From a checkpoint of a small transformer trained on Wikipedia: 124M tokens.
Each number is 200 + 40 x the weight over its row's rms, rounded and kept within 0 to 999. Layers, rows and columns count from 0. The size before them is the row's rms in percent of the matrix's.

# down: layer 3 MLP down (transposed), 384x96, rms 0.0876, rows 227-262, columns 0-95
# up: layer 3 MLP up, 384x96, rms 0.0949, rows 228-263, columns 0-95
down227,088,215,174,266,188,138,124,259,140,180,216,205,221,245,244,215,195,216,225,187,222,235,203,271,179,182,201,217,252,236,193,188,205,269,241,150,256,145,212,137,228,223,115,275,193,167,212,247,194,212,184,246,185,236,198,207,266,168,199,275,274,154,100,190,249,189,165,222,180,213,175,213,168,243,207,199,215,180,138,241,223,245,263,126,188,195,214,199,107,195,183,239,217,181,217,149,150
up228,090,172,246,175,185,220,222,211,91,203,170,244,214,185,195,233,216,195,155,295,168,176,200,187,289,205,262,199,251,114,169,203,163,240,166,191,229,152,241,208,196,203,186,224,216,181,256,133,178,196,211,106,241,189,235,205,196,195,134,182,225,171,157,174,233,190,222,226,222,230,204,220,148,225,201,127,255,135,146,222,255,188,228,237,210,202,176,199,146,245,269,157,96,194,193,129,179
down228,083,234,186,201,183,234,172,201,267,169,231,159,182,224,212,173,231,211,225,175,234,192,200,182,202,187,136,179,174,249,257,206,259,209,181,297,221,222,220,206,174,277,235,125,173,186,149,247,188,158,178,276,175,226,213,131,209,182,267,245,183,251,189,212,157,248,229,222,169,166,259,232,168,232,167,228,118,171,129,208,220,283,159,158,142,272,248,168,205,164,105,242,214,254,201,213,207
up229,085,248,193,204,191,201,187,142,199,217,288,179,146,179,138,186,174,221,158,126,189,300,172,223,138,231,175,223,163,166,207,148,237,223,147,260,174,229,170,167,261,247,197,153,207,191,161,155,256,210,159,204,216,207,180,174,191,169,212,188,174,180,216,222,134,191,195,194,267,109,164,168,213,206,157,196,237,177,222,137,250,172,87,172,186,187,144,258,205,188,269,194,177,237,199,281,151
down229,076,206,212,155,220,208,192,241,197,221,153,159,209,224,304,157,296,241,170,248,147,121,219,223,241,168,187,188,176,254,128,199,176,196,204,146,233,199,229,181,230,167,239,250,223,212,255,272,146,248,221,153,205,218,209,260,170,214,210,165,225,224,198,140,225,213,142,169,206,251,271,252,155,147,177,215,172,164,125,216,197,213,267,254,226,209,243,169,148,180,199,196,177,122,248,141,185
up230,092,204,219,118,200,190,191,253,141,247,266,222,264,155,172,178,216,267,201,207,209,143,161,204,248,149,174,254,172,205,149,232,207,202,191,156,162,163,179,259,230,207,230,221,189,186,193,258,142,276,201,176,217,190,252,249,135,190,240,197,220,155,147,212,133,227,179,215,208,227,171,147,231,130,244,112,193,250,204,281,141,246,143,196,155,135,208,191,241,211,182,183,271,260,205,211,210
down230,090,215,199,229,187,222,253,291,202,253,182,224,140,159,135,226,198,224,164,158,238,234,226,156,165,173,128,229,178,172,201,213,199,248,245,178,235,229,151,207,250,202,264,237,212,178,239,182,192,213,154,256,153,170,210,158,300,172,125,190,188,288,139,244,142,204,173,206,213,161,122,238,198,163,222,143,212,123,163,181,286,137,198,263,220,195,211,205,151,200,221,228,204,161,227,199,221
up231,097,164,209,233,181,244,153,189,167,226,259,219,118,159,200,166,295,151,125,233,234,209,166,207,168,171,191,268,176,228,186,203,141,176,214,236,212,196,229,211,143,220,256,206,156,170,187,129,195,176,166,199,220,199,200,139,166,184,248,303,284,170,192,159,245,229,273,204,221,211,168,123,163,270,212,200,179,215,182,204,106,255,248,177,194,129,216,222,182,180,209,212,175,249,220,212,145
down231,089,202,214,120,170,210,202,169,223,223,182,269,214,253,190,103,177,269,148,129,201,114,194,201,243,255,134,144,215,186,190,256,274,196,230,214,209,233,254,244,148,247,233,236,172,187,209,202,227,241,260,171,264,204,218,234,195,181,264,209,213,253,206,251,182,266,200,103,186,170,211,220,216,223,145,191,211,221,198,137,146,241,212,206,198,204,179,200,282,205,218,253,210,266,182,156,209
up232,087,208,283,289,257,194,273,326,196,215,152,187,196,237,169,151,227,183,204,234,244,202,158,216,229,204,196,164,228,212,232,167,124,211,202,169,181,170,234,210,218,106,241,291,214,261,160,217,190,192,209,159,202,182,149,171,252,276,260,218,168,209,217,195,212,218,245,184,136,171,125,199,156,134,248,214,231,194,153,189,214,184,236,173,247,203,152,176,218,180,163,207,262,186,214,240,177
down232,095,205,156,206,221,202,237,112,195,133,191,212,168,136,188,179,127,202,145,198,173,230,182,181,181,193,225,286,229,198,218,235,100,178,91,208,202,193,177,208,231,160,216,189,152,210,197,124,175,179,179,224,225,199,193,253,220,207,218,222,258,211,196,124,176,201,202,228,183,192,212,118,171,218,183,254,161,273,211,224,159,221,56,138,157,218,268,236,191,156,210,210,212,171,227,177,215
up233,100,215,162,112,247,211,171,206,133,181,230,253,233,239,209,203,186,110,216,191,264,213,188,177,189,209,222,228,193,187,168,205,167,205,172,230,160,200,173,170,197,211,164,175,259,246,192,218,129,206,216,281,216,203,253,221,264,237,188,214,210,198,202,206,226,248,308,305,191,273,300,227,258,190,249,218,218,198,197,293,261,195,228,221,205,295,210,214,227,223,179,241,246,187,215,214,183
down233,100,191,192,193,222,210,207,198,182,202,177,130,178,235,255,233,313,305,208,159,220,227,169,244,215,158,231,223,256,212,180,248,152,214,141,83,213,131,223,219,157,182,146,205,228,280,240,145,273,245,224,213,161,235,223,207,208,175,208,215,193,173,213,208,222,241,223,199,171,227,278,209,154,214,214,201,169,186,156,139,146,146,174,233,179,248,202,219,126,206,138,222,230,218,218,164,142
up234,097,246,217,238,213,218,203,178,170,241,121,187,237,218,247,225,219,121,195,182,238,231,227,242,165,149,220,232,236,221,227,251,173,192,219,228,202,126,298,133,223,190,178,104,271,339,256,178,141,187,246,187,173,206,228,163,220,205,162,207,234,250,193,212,228,153,231,216,186,217,210,206,178,186,169,256,189,178,176,170,198,202,216,314,242,176,179,178,242,231,220,190,144,149,225,206,173
down234,096,229,181,253,181,220,200,240,243,180,265,161,131,229,77,219,180,240,271,205,184,250,196,206,234,271,201,217,222,167,167,133,198,265,173,174,241,235,154,173,185,304,205,209,182,160,197,164,218,199,134,156,187,239,352,185,210,171,182,179,192,180,187,159,173,224,166,206,203,145,201,190,158,167,231,229,240,148,196,183,188,178,179,166,130,147,228,180,174,172,256,175,220,234,214,216,205
up235,099,189,193,261,228,265,209,204,245,249,220,194,196,239,189,250,244,212,228,189,231,248,293,186,216,185,183,238,166,177,207,178,140,175,234,289,142,124,223,248,207,188,170,183,209,206,160,269,222,216,212,241,161,249,252,224,173,201,195,245,177,251,184,217,191,204,205,113,182,215,153,273,108,163,232,159,228,178,233,247,170,232,189,136,154,167,188,159,167,189,153,223,230,78,166,162,179
down235,100,245,180,231,178,142,266,155,167,185,183,149,159,214,212,186,193,193,182,184,141,180,256,192,185,98,215,268,236,148,251,196,225,91,207,214,178,273,179,180,161,235,235,189,204,124,214,124,141,248,182,155,228,212,179,285,199,248,222,224,219,143,123,206,264,185,191,219,179,264,213,177,184,209,179,186,167,175,244,184,167,188,186,192,253,218,217,229,160,207,261,109,242,224,230,227,194
up236,088,178,186,213,186,200,166,209,259,272,238,170,214,259,224,154,183,188,182,231,198,87,176,136,255,174,213,195,131,250,190,213,182,213,199,190,162,119,174,139,202,154,203,235,213,341,167,182,174,150,171,276,161,209,202,205,171,184,173,140,229,189,172,187,72,160,230,199,252,182,229,208,254,211,180,225,222,208,252,211,194,186,265,196,178,195,143,198,198,212,173,205,133,236,228,193,173
down236,095,185,180,131,197,283,223,209,216,156,242,212,231,180,118,215,239,215,123,185,204,265,253,152,181,279,162,189,172,169,254,188,156,190,161,155,163,123,219,244,182,255,147,244,157,213,236,167,264,164,214,143,144,236,251,243,280,184,175,186,215,198,191,231,158,176,179,161,209,196,154,206,197,237,234,217,132,190,185,157,202,201,143,221,224,129,197,172,182,191,245,274,182,137,135,232,179
up237,107,184,231,217,141,188,272,221,157,252,182,233,194,284,181,202,150,198,158,147,149,198,222,272,210,207,165,222,227,84,214,209,178,199,204,231,145,165,152,143,164,232,171,167,230,151,238,208,223,202,178,243,244,249,165,262,156,159,167,203,277,260,193,214,170,223,180,195,182,152,179,163,114,163,190,239,279,126,176,180,203,201,187,97,210,156,193,161,252,187,207,240,183,197,230,168,206
down237,111,231,148,168,187,208,211,186,192,148,177,196,145,210,299,295,235,174,250,210,182,217,175,245,207,171,159,210,175,242,173,228,221,136,197,211,241,218,157,137,244,205,175,229,255,184,131,223,191,230,205,215,201,157,255,230,190,197,196,167,196,116,220,252,215,223,115,206,160,102,150,175,226,224,138,184,179,194,183,186,241,243,208,215,183,265,256,179,177,246,181,159,133,199,186,326,201
up238,110,248,251,173,263,212,212,216,198,147,214,207,137,218,239,274,174,227,255,208,214,135,136,205,197,298,218,191,166,160,172,171,204,171,250,189,189,228,205,217,206,218,181,151,205,324,222,186,234,226,228,244,240,240,191,203,143,164,203,176,215,185,180,206,235,221,202,200,207,238,105,243,190,202,172,223,246,251,242,144,155,316,231,245,196,205,185,185,116,274,175,258,186,178,246,207,221
down238,112,197,146,206,205,222,199,228,200,168,191,168,182,262,190,125,152,207,235,255,246,181,256,219,213,125,197,248,176,213,229,196,215,276,164,116,207,226,192,240,225,127,172,251,228,161,184,268,170,231,185,192,175,259,210,243,201,143,203,230,107,206,264,194,246,191,186,228,180,166,185,206,230,194,152,290,93,180,246,270,223,142,148,177,194,224,237,192,215,154,139,178,156,232,153,180,210
up239,093,256,184,251,249,177,208,189,201,128,186,166,246,176,219,180,208,205,179,251,147,179,162,251,232,161,255,275,135,176,142,173,147,141,185,233,184,194,207,225,238,199,191,340,165,251,92,240,158,145,171,188,164,221,172,204,220,171,198,160,173,173,204,192,231,159,186,168,175,248,174,161,149,237,183,229,266,151,223,185,157,225,228,174,225,246,239,199,188,166,164,126,133,209,159,182,186
down239,085,182,99,140,177,205,144,296,259,199,181,204,156,156,215,137,183,204,285,187,190,227,219,181,126,235,211,234,158,166,258,249,205,217,158,227,190,260,196,212,209,211,228,154,186,99,196,208,180,156,231,176,213,252,183,227,181,189,283,275,284,167,241,203,186,221,191,192,110,197,187,188,212,202,166,159,192,172,209,249,235,181,176,172,192,155,141,192,165,180,160,269,206,240,214,220,139
up240,081,207,127,156,140,251,161,234,214,226,222,170,203,176,235,171,182,232,183,149,210,232,260,296,146,212,184,153,197,216,263,166,197,232,126,221,233,205,173,166,196,206,224,153,133,168,156,214,243,203,257,220,244,270,266,230,271,217,146,286,177,242,205,207,221,136,162,218,229,223,167,185,190,272,229,269,170,209,165,167,200,243,159,195,194,267,224,161,157,158,135,217,265,211,186,218,235
down240,078,129,241,233,233,178,236,103,167,192,188,228,165,169,163,200,241,124,192,212,216,155,149,119,267,186,191,186,165,195,157,170,169,153,210,173,124,226,220,189,156,199,163,255,214,273,184,201,122,164,190,189,149,145,135,160,169,188,275,149,167,175,238,196,151,213,219,105,203,181,230,213,219,171,215,142,285,163,227,224,203,176,258,226,168,162,164,187,204,243,240,213,174,197,223,161,244
up241,119,130,146,210,282,212,145,231,179,188,255,211,200,180,231,167,171,204,223,254,233,114,200,120,213,294,188,163,192,113,175,249,188,186,154,163,208,199,209,253,245,183,217,162,167,169,250,194,215,139,173,187,201,216,197,231,196,219,186,273,206,266,217,164,208,121,161,216,205,214,239,184,170,143,175,267,219,225,229,279,211,140,227,168,298,189,216,132,149,190,241,188,179,207,234,236,192
down241,116,202,224,184,212,194,195,207,153,125,151,156,227,228,169,211,226,182,210,250,233,174,251,248,221,135,223,182,193,253,242,170,293,251,213,272,222,215,204,295,189,193,189,242,253,201,179,182,241,213,183,150,257,155,110,241,223,251,245,276,205,175,204,252,205,216,160,191,242,281,212,180,230,205,261,183,203,147,173,224,166,146,170,128,174,166,215,127,194,185,224,139,207,165,261,216,256
up242,092,165,147,120,143,220,207,224,162,225,280,223,172,241,214,207,151,157,278,136,168,199,222,215,241,226,211,249,248,179,204,146,231,183,199,195,239,167,197,122,209,182,279,212,233,173,216,172,224,184,205,225,241,134,143,180,195,170,186,223,219,204,306,278,192,181,236,162,262,200,151,266,128,187,180,202,255,182,248,224,182,182,138,180,182,228,198,289,238,166,206,251,146,237,221,213,175
down242,114,225,205,170,271,168,204,243,211,180,210,70,184,186,238,239,145,188,197,202,248,209,134,190,221,199,185,283,233,245,219,247,135,211,179,251,120,214,212,120,144,144,221,183,131,228,205,221,155,249,166,228,202,209,260,180,223,233,136,203,159,226,167,217,214,187,201,229,257,267,198,187,230,169,242,200,187,244,207,244,175,274,150,222,188,217,184,163,135,230,200,167,252,116,161,206,231
up243,114,174,140,140,118,180,111,90,236,233,238,178,184,223,166,169,146,112,126,197,195,252,215,273,204,193,157,182,178,229,205,186,197,175,174,273,209,198,203,233,153,167,245,164,219,181,192,143,195,204,235,168,190,205,240,203,241,186,243,198,169,247,178,200,200,170,196,150,151,216,273,183,261,141,157,181,158,199,254,160,151,234,196,197,151,241,227,220,159,193,169,192,210,257,148,250,124
down243,120,200,227,212,189,284,135,243,257,102,184,111,200,183,208,201,253,208,214,226,199,210,119,153,228,217,184,234,239,221,249,198,117,207,159,105,175,173,138,181,160,204,163,205,236,248,220,187,216,139,199,189,168,214,193,190,129,176,210,179,213,198,233,173,220,209,128,217,170,255,127,208,190,236,200,171,235,158,279,239,139,254,229,252,152,194,205,229,188,161,175,205,267,213,139,191,247
up244,107,154,181,214,217,165,246,197,145,192,196,177,179,233,214,162,194,286,161,200,206,152,217,246,286,220,216,214,246,187,193,257,184,198,181,228,201,117,198,232,215,187,214,204,162,228,274,226,173,252,232,265,224,176,227,180,174,208,302,228,232,203,231,144,188,268,230,221,157,244,158,238,187,170,241,190,197,184,192,202,247,236,162,58,198,165,178,238,146,217,158,200,263,207,303,228,238
down244,107,179,204,235,165,172,218,213,195,208,211,218,227,156,188,180,261,155,164,103,167,191,251,152,198,193,188,212,231,305,220,189,215,190,172,145,170,257,225,211,197,254,239,173,187,150,218,219,181,169,237,197,223,237,153,188,193,246,233,200,123,280,252,238,185,205,161,230,178,190,224,235,185,281,140,289,212,195,300,247,151,172,117,211,200,257,231,196,174,170,163,270,140,232,239,227,163
up245,101,200,177,231,211,241,132,148,126,160,155,87,182,223,160,174,196,200,254,229,193,234,188,250,227,232,108,105,195,193,153,236,196,212,160,163,148,202,212,129,241,181,205,291,130,174,159,210,216,175,195,222,181,241,169,230,251,199,173,193,184,143,176,218,169,178,180,250,229,160,196,149,220,224,269,150,228,233,269,199,212,234,159,219,200,238,220,209,202,176,146,243,226,122,175,230,153
down245,102,264,218,224,195,222,164,130,227,237,175,201,153,272,328,224,286,176,190,212,177,213,219,234,150,246,329,185,227,154,229,189,184,202,198,261,185,228,205,234,256,162,163,185,312,203,155,217,224,201,218,171,226,212,199,195,146,182,175,226,205,211,211,281,148,235,194,212,189,218,249,207,208,214,145,238,243,208,213,150,205,186,231,272,256,190,227,156,154,170,256,217,215,221,247,205,200
up246,093,201,248,141,161,169,181,237,242,173,234,169,99,194,173,202,195,213,295,173,184,213,231,229,255,167,270,205,180,203,147,135,107,177,208,192,228,242,218,257,149,205,195,213,184,139,199,152,209,262,195,277,177,234,223,224,246,172,225,198,248,177,224,189,169,232,141,212,262,180,139,203,139,230,171,261,227,159,249,145,195,213,155,195,148,203,167,213,270,258,199,204,231,154,192,262,147
down246,098,201,193,178,175,294,225,108,171,241,215,180,214,189,231,207,238,190,152,302,238,163,173,225,126,248,231,205,225,199,196,144,198,208,178,160,166,136,155,205,223,163,251,171,164,180,116,206,265,129,219,202,204,175,265,191,209,239,236,210,225,184,163,256,244,239,114,221,156,150,124,232,183,148,176,218,206,149,201,215,184,148,148,171,233,130,140,167,225,224,193,206,156,207,241,174,194
up247,115,247,154,167,203,258,176,245,207,217,218,152,172,184,247,244,175,222,311,175,174,146,180,216,180,180,187,147,253,197,273,180,174,245,169,177,204,148,191,179,186,219,199,166,234,267,222,182,155,171,268,206,203,182,128,245,181,197,216,228,207,179,160,301,164,136,216,166,162,227,238,229,200,220,165,223,247,159,267,243,239,241,156,230,222,216,215,113,164,156,234,131,238,204,222,131,268
down247,109,193,269,223,161,184,229,134,161,204,183,223,266,232,214,149,213,226,150,170,170,173,159,180,168,239,195,178,197,135,132,177,276,180,206,216,193,270,161,243,203,166,232,230,202,161,227,221,250,193,199,171,275,166,207,142,113,234,257,129,278,170,246,175,249,172,207,214,259,173,165,152,198,247,221,153,181,267,133,148,200,233,184,170,150,182,197,167,231,251,260,151,219,186,240,260,208
up248,104,176,188,164,211,166,191,187,141,237,262,185,178,234,245,191,255,213,135,139,131,224,177,253,182,170,211,210,210,187,242,225,243,196,152,151,149,186,163,233,236,153,181,172,197,191,81,167,239,202,203,141,217,269,240,305,203,215,196,161,243,232,238,171,234,254,160,161,198,138,210,276,243,136,182,207,248,270,241,235,177,239,193,189,203,170,117,181,165,170,255,195,206,242,198,169,193
down248,113,169,261,191,197,204,209,186,211,217,218,166,251,254,190,156,176,192,234,227,279,242,232,207,210,185,178,218,252,163,182,185,231,267,224,165,227,281,175,107,178,228,178,152,225,264,202,185,211,162,233,220,210,123,221,158,286,200,149,187,207,108,292,173,239,185,225,173,228,151,272,200,200,246,167,186,199,178,135,142,258,200,206,207,273,177,188,278,290,216,233,181,215,194,218,224,194
up249,124,177,191,197,177,225,242,186,156,298,189,159,257,218,210,213,278,137,226,142,255,216,139,230,212,223,221,212,143,183,267,163,232,205,163,280,143,221,214,193,184,162,179,229,207,223,207,224,268,258,205,183,249,245,235,157,180,235,202,217,166,218,191,192,219,210,151,185,224,270,267,224,208,216,242,194,199,165,185,174,113,237,195,192,190,170,197,155,241,289,203,245,259,152,185,145,314
down249,109,229,153,184,187,148,147,188,127,187,244,252,116,240,206,247,194,201,212,207,170,166,216,220,254,237,108,157,121,217,132,207,215,184,257,215,177,100,205,232,251,177,154,188,281,235,284,212,136,157,182,241,172,234,196,216,191,226,175,195,198,228,239,235,221,221,141,207,160,171,191,153,232,136,218,188,149,204,242,192,186,251,200,136,199,209,203,145,221,132,189,172,214,238,268,150,212
up250,110,206,205,242,212,109,169,154,244,212,273,225,231,195,227,207,171,185,239,188,251,184,205,213,214,212,293,244,152,230,200,202,219,179,215,275,146,197,149,182,306,144,182,148,204,162,172,211,221,245,140,199,264,62,224,169,171,178,265,219,221,132,234,249,236,223,181,251,198,199,209,209,159,200,178,109,227,182,217,194,184,184,167,278,207,191,200,205,202,170,178,173,167,203,251,252,197
down250,105,219,114,207,226,200,179,193,236,262,135,229,155,248,278,252,253,202,213,115,197,178,150,136,213,178,171,209,108,204,230,232,235,224,206,207,230,205,127,318,230,175,202,206,154,181,268,184,199,170,194,217,210,147,229,189,168,200,204,192,212,165,194,138,132,236,129,167,202,160,227,188,243,129,244,196,192,189,208,202,128,193,245,172,127,184,205,177,238,148,219,144,222,225,231,164,231
up251,100,196,173,196,212,154,236,234,182,192,300,170,256,197,220,179,229,183,239,281,171,201,173,169,196,203,216,191,243,252,171,186,218,171,197,160,194,267,150,218,227,203,252,243,193,203,311,252,140,184,160,129,207,248,198,231,209,301,261,202,143,142,206,177,168,210,170,244,176,189,192,220,146,217,194,146,186,184,260,158,189,206,148,205,119,194,253,118,168,127,179,214,154,196,231,164,250
down251,093,203,264,214,196,235,171,77,209,206,256,187,167,130,159,160,192,186,187,199,221,180,110,210,249,103,167,185,298,203,220,232,249,252,231,223,244,182,190,193,211,205,221,210,238,223,153,174,161,263,236,231,137,198,230,127,228,160,199,211,197,244,201,164,276,205,217,109,261,173,231,234,201,229,199,171,99,169,152,210,210,200,248,180,175,173,200,169,214,218,237,186,239,225,166,179,192
up252,097,208,165,151,173,209,168,199,179,163,230,148,224,171,221,144,176,138,132,155,286,249,199,206,251,230,243,170,184,258,147,227,196,186,205,189,171,226,203,126,256,235,170,194,236,224,204,132,279,132,127,106,188,199,202,165,243,251,150,244,152,201,164,247,177,195,218,231,205,122,229,192,258,124,178,191,200,238,215,170,221,145,199,197,263,177,130,214,188,237,166,182,220,161,216,148,230
down252,099,182,194,236,160,136,247,178,228,207,258,234,200,217,218,248,188,234,224,139,170,195,219,227,170,203,186,150,199,196,203,165,260,173,160,245,134,162,161,228,161,166,262,198,177,183,219,127,205,276,220,184,290,234,189,194,222,176,208,201,253,180,205,198,271,273,261,303,208,229,207,193,164,203,230,223,185,229,208,147,249,238,132,162,151,227,274,213,243,273,168,177,266,188,247,272,246
up253,101,235,214,242,231,181,190,185,235,291,197,186,271,221,174,236,168,143,177,224,181,235,169,260,241,192,187,183,196,125,164,193,184,116,219,205,233,250,151,181,275,260,208,253,180,243,202,211,265,330,209,228,232,185,182,175,160,213,182,242,229,156,144,209,112,178,190,260,200,179,275,184,192,228,225,245,188,222,251,151,187,253,163,229,178,194,230,217,215,187,229,173,206,180,127,225,127
down253,103,240,162,281,149,203,181,234,204,231,202,220,252,263,213,232,223,220,140,187,205,244,292,157,223,234,242,226,194,141,179,199,187,179,162,222,217,254,171,231,188,220,154,225,155,272,196,164,166,267,205,155,144,200,152,216,237,191,178,326,189,264,204,154,173,160,256,204,273,195,180,169,133,221,173,248,260,114,187,156,196,223,182,228,257,213,231,255,176,212,214,168,178,251,218,208,174
up254,094,196,293,135,244,168,202,234,167,267,175,239,209,185,193,195,252,158,233,225,203,173,141,219,155,195,244,157,180,215,195,204,222,197,207,227,126,268,273,281,138,219,209,138,136,192,168,158,187,169,156,153,232,183,218,160,202,193,197,244,208,288,183,127,168,172,234,226,204,230,196,209,179,213,222,197,240,278,200,215,174,254,195,294,260,252,196,286,173,157,170,157,177,175,228,220,159
down254,086,228,203,205,149,174,230,155,245,113,207,205,186,198,188,253,205,203,247,215,221,182,207,118,205,118,185,204,255,203,180,191,228,182,198,202,192,194,219,164,187,228,210,235,253,154,189,158,204,222,190,262,197,179,242,202,233,135,163,159,238,152,273,223,210,230,150,171,253,135,196,216,264,164,129,206,111,154,232,214,238,259,248,138,276,228,210,166,238,146,187,222,248,211,213,105,286
up255,091,175,241,174,179,165,249,159,235,144,225,175,142,214,208,193,131,161,197,160,141,227,217,214,177,191,153,176,228,253,152,180,153,205,236,224,231,216,192,128,192,208,181,204,197,246,152,170,153,190,184,208,184,324,161,278,172,178,219,131,216,194,157,263,176,158,256,182,272,193,260,217,227,266,210,225,238,206,224,186,226,252,230,200,156,240,160,302,175,226,208,204,179,283,147,233,143
down255,092,203,111,232,226,178,188,231,187,223,194,255,170,230,229,225,248,124,197,258,258,185,199,196,209,206,205,260,199,186,174,199,231,239,174,176,156,198,131,222,196,170,117,182,214,161,231,218,220,154,218,216,180,187,252,184,204,228,224,247,191,175,210,174,235,192,120,221,177,163,176,209,218,164,114,182,223,192,306,302,213,172,197,150,170,141,248,151,137,182,121,176,248,229,261,106,222
up256,088,220,132,151,202,176,176,220,190,210,241,265,172,251,235,184,169,207,195,189,168,257,206,185,223,183,221,182,164,189,281,249,166,198,182,181,218,201,188,215,196,224,157,136,202,211,271,166,177,201,169,188,215,122,196,172,250,264,216,143,162,185,154,170,231,207,182,225,179,153,167,262,306,221,143,289,225,248,210,186,216,295,155,162,179,139,229,260,127,227,199,215,248,214,144,290,182
down256,084,174,134,234,176,150,226,193,155,158,177,157,208,203,153,199,236,218,158,225,279,282,147,193,147,237,191,170,201,217,233,207,209,156,238,286,206,205,146,178,218,206,226,240,193,172,194,180,164,239,245,224,153,186,191,170,193,214,194,291,187,236,207,239,207,178,173,198,189,238,242,141,173,161,227,173,274,207,214,193,160,139,250,303,288,187,181,133,224,216,221,118,186,181,210,90,224
up257,109,183,177,179,229,185,218,203,173,192,159,154,179,225,261,253,156,140,156,180,226,215,128,242,231,202,182,155,131,154,178,199,236,149,208,140,245,220,255,242,149,206,189,200,145,264,158,207,239,136,150,214,209,232,222,221,246,174,177,212,147,188,212,245,189,221,184,215,235,282,245,163,222,161,171,228,272,137,208,218,195,280,214,225,142,146,253,214,135,169,287,274,252,187,203,248,235
down257,116,220,259,197,257,133,206,131,261,283,203,275,220,159,196,209,217,197,222,251,197,178,234,202,244,212,259,181,272,207,227,237,145,158,119,136,145,193,232,135,178,116,165,160,223,204,233,218,169,185,262,207,137,174,216,206,234,154,210,239,167,174,179,249,120,197,175,151,220,166,227,201,189,196,219,179,184,222,185,179,171,136,128,190,223,250,216,130,200,203,167,191,240,159,162,121,215
up258,107,158,263,247,219,185,135,231,186,225,229,156,141,197,182,175,118,201,200,239,228,155,116,236,173,228,223,180,219,117,197,160,218,206,241,232,260,219,226,199,235,262,193,160,225,177,155,191,140,250,228,150,202,222,187,273,235,177,252,228,238,217,140,282,161,248,211,181,170,196,240,111,239,227,217,202,264,141,119,213,150,162,178,231,135,236,159,226,206,190,232,176,220,224,208,238,244
down258,110,154,255,308,167,278,202,187,163,164,260,205,153,211,130,226,216,214,186,194,181,223,169,208,172,241,118,167,206,196,178,178,202,143,173,205,195,184,198,148,203,225,191,135,228,210,171,187,211,195,182,187,218,200,125,114,214,245,213,218,185,121,255,213,185,193,163,212,219,172,112,146,219,160,216,208,162,214,172,187,218,193,264,236,225,280,250,231,207,219,172,237,201,190,161,345,235
up259,095,179,245,248,191,163,194,165,181,266,237,202,281,172,183,186,193,160,190,223,262,239,109,194,241,175,236,163,186,249,170,211,299,123,159,174,197,187,190,216,173,133,167,203,180,203,182,192,216,258,249,219,167,196,177,210,140,155,147,216,246,160,136,205,177,188,269,186,211,142,209,267,214,208,245,177,268,160,260,239,262,146,166,156,167,246,143,178,199,158,209,200,249,266,186,139,177
down259,098,176,96,220,166,260,222,192,150,183,117,197,152,250,252,170,183,201,299,178,214,132,257,230,220,210,190,177,189,182,247,249,268,250,195,198,189,172,255,226,214,239,277,208,192,193,195,173,186,199,234,225,205,218,284,207,175,164,200,202,181,258,218,210,203,250,172,230,215,234,180,147,214,233,281,241,218,139,220,261,217,222,252,210,247,191,207,151,201,148,221,166,156,164,225,113,282
up260,027,189,240,180,205,288,162,189,161,204,201,105,132,245,194,192,168,187,229,275,180,232,228,316,191,222,216,211,214,159,175,224,199,265,158,243,230,145,191,120,167,202,258,176,243,234,221,182,185,177,126,229,219,173,155,197,212,206,205,239,183,216,190,149,222,245,208,187,178,250,274,189,154,237,161,191,269,135,291,158,225,261,161,195,212,213,174,221,255,235,170,170,192,198,196,230,128
down260,025,194,190,223,225,156,222,211,319,243,145,166,218,149,191,162,140,280,246,180,237,193,190,125,282,248,199,156,177,218,245,179,177,190,212,195,177,208,201,254,201,198,192,214,179,214,224,220,152,185,279,209,183,223,131,163,239,272,168,178,175,233,237,174,161,197,179,167,208,176,178,305,251,129,242,263,208,233,227,162,202,260,162,254,262,204,246,193,187,209,169,267,192,177,176,191,264
up261,085,247,204,321,168,195,211,193,258,212,250,234,205,191,213,213,169,210,215,197,342,235,206,164,205,220,195,171,228,231,153,193,180,194,240,219,167,203,172,162,174,191,181,218,177,202,199,195,192,159,207,196,232,248,218,133,171,221,203,247,258,96,185,236,240,128,231,113,229,214,186,195,231,182,282,239,172,252,209,256,128,232,196,211,219,209,123,187,90,221,224,216,187,171,217,231,213
down261,082,143,222,134,243,164,200,184,225,247,147,223,136,187,264,229,257,207,185,161,108,172,200,256,177,153,144,261,190,126,225,312,151,197,221,208,243,234,288,261,192,194,182,181,188,146,185,164,203,266,208,201,205,182,226,199,247,186,281,183,202,254,250,168,227,263,135,194,155,227,237,211,212,211,175,191,210,201,197,238,195,175,199,140,199,181,256,218,184,280,256,183,201,198,251,222,185
up262,100,162,202,163,210,142,154,221,217,137,201,235,175,235,208,218,154,231,140,190,253,163,197,234,183,167,271,225,185,233,183,242,167,169,230,165,145,227,273,242,157,208,208,247,252,191,157,217,201,251,287,248,248,174,242,223,230,235,220,211,203,251,200,164,125,169,138,240,216,161,184,203,157,227,192,261,225,221,182,247,192,151,233,183,236,170,149,253,295,139,201,190,147,117,233,275,233
down262,094,249,173,232,223,228,235,206,196,255,202,172,142,207,162,136,216,176,244,198,162,274,217,212,188,204,221,123,192,241,211,238,233,210,165,185,184,172,120,214,171,300,144,183,172,174,169,178,249,133,258,217,212,183,216,192,190,279,199,180,157,246,207,183,251,233,276,150,189,176,191,195,253,190,185,140,141,165,212,153,221,283,160,254,239,257,263,168,189,253,226,264,225,213,128,153,225
up263,114,191,239,221,191,178,162,215,173,217,279,211,293,195,184,243,242,195,141,148,163,192,244,189,138,202,193,188,285,230,188,223,135,159,172,175,148,187,196,176,234,113,191,163,261,177,197,156,254,159,184,207,153,133,222,211,159,162,215,187,188,262,173,264,189,184,180,178,230,175,112,216,215,223,156,189,211,273,174,203,164,218,251,246,181,190,188,241,207,178,311,168,160,122,178,266,219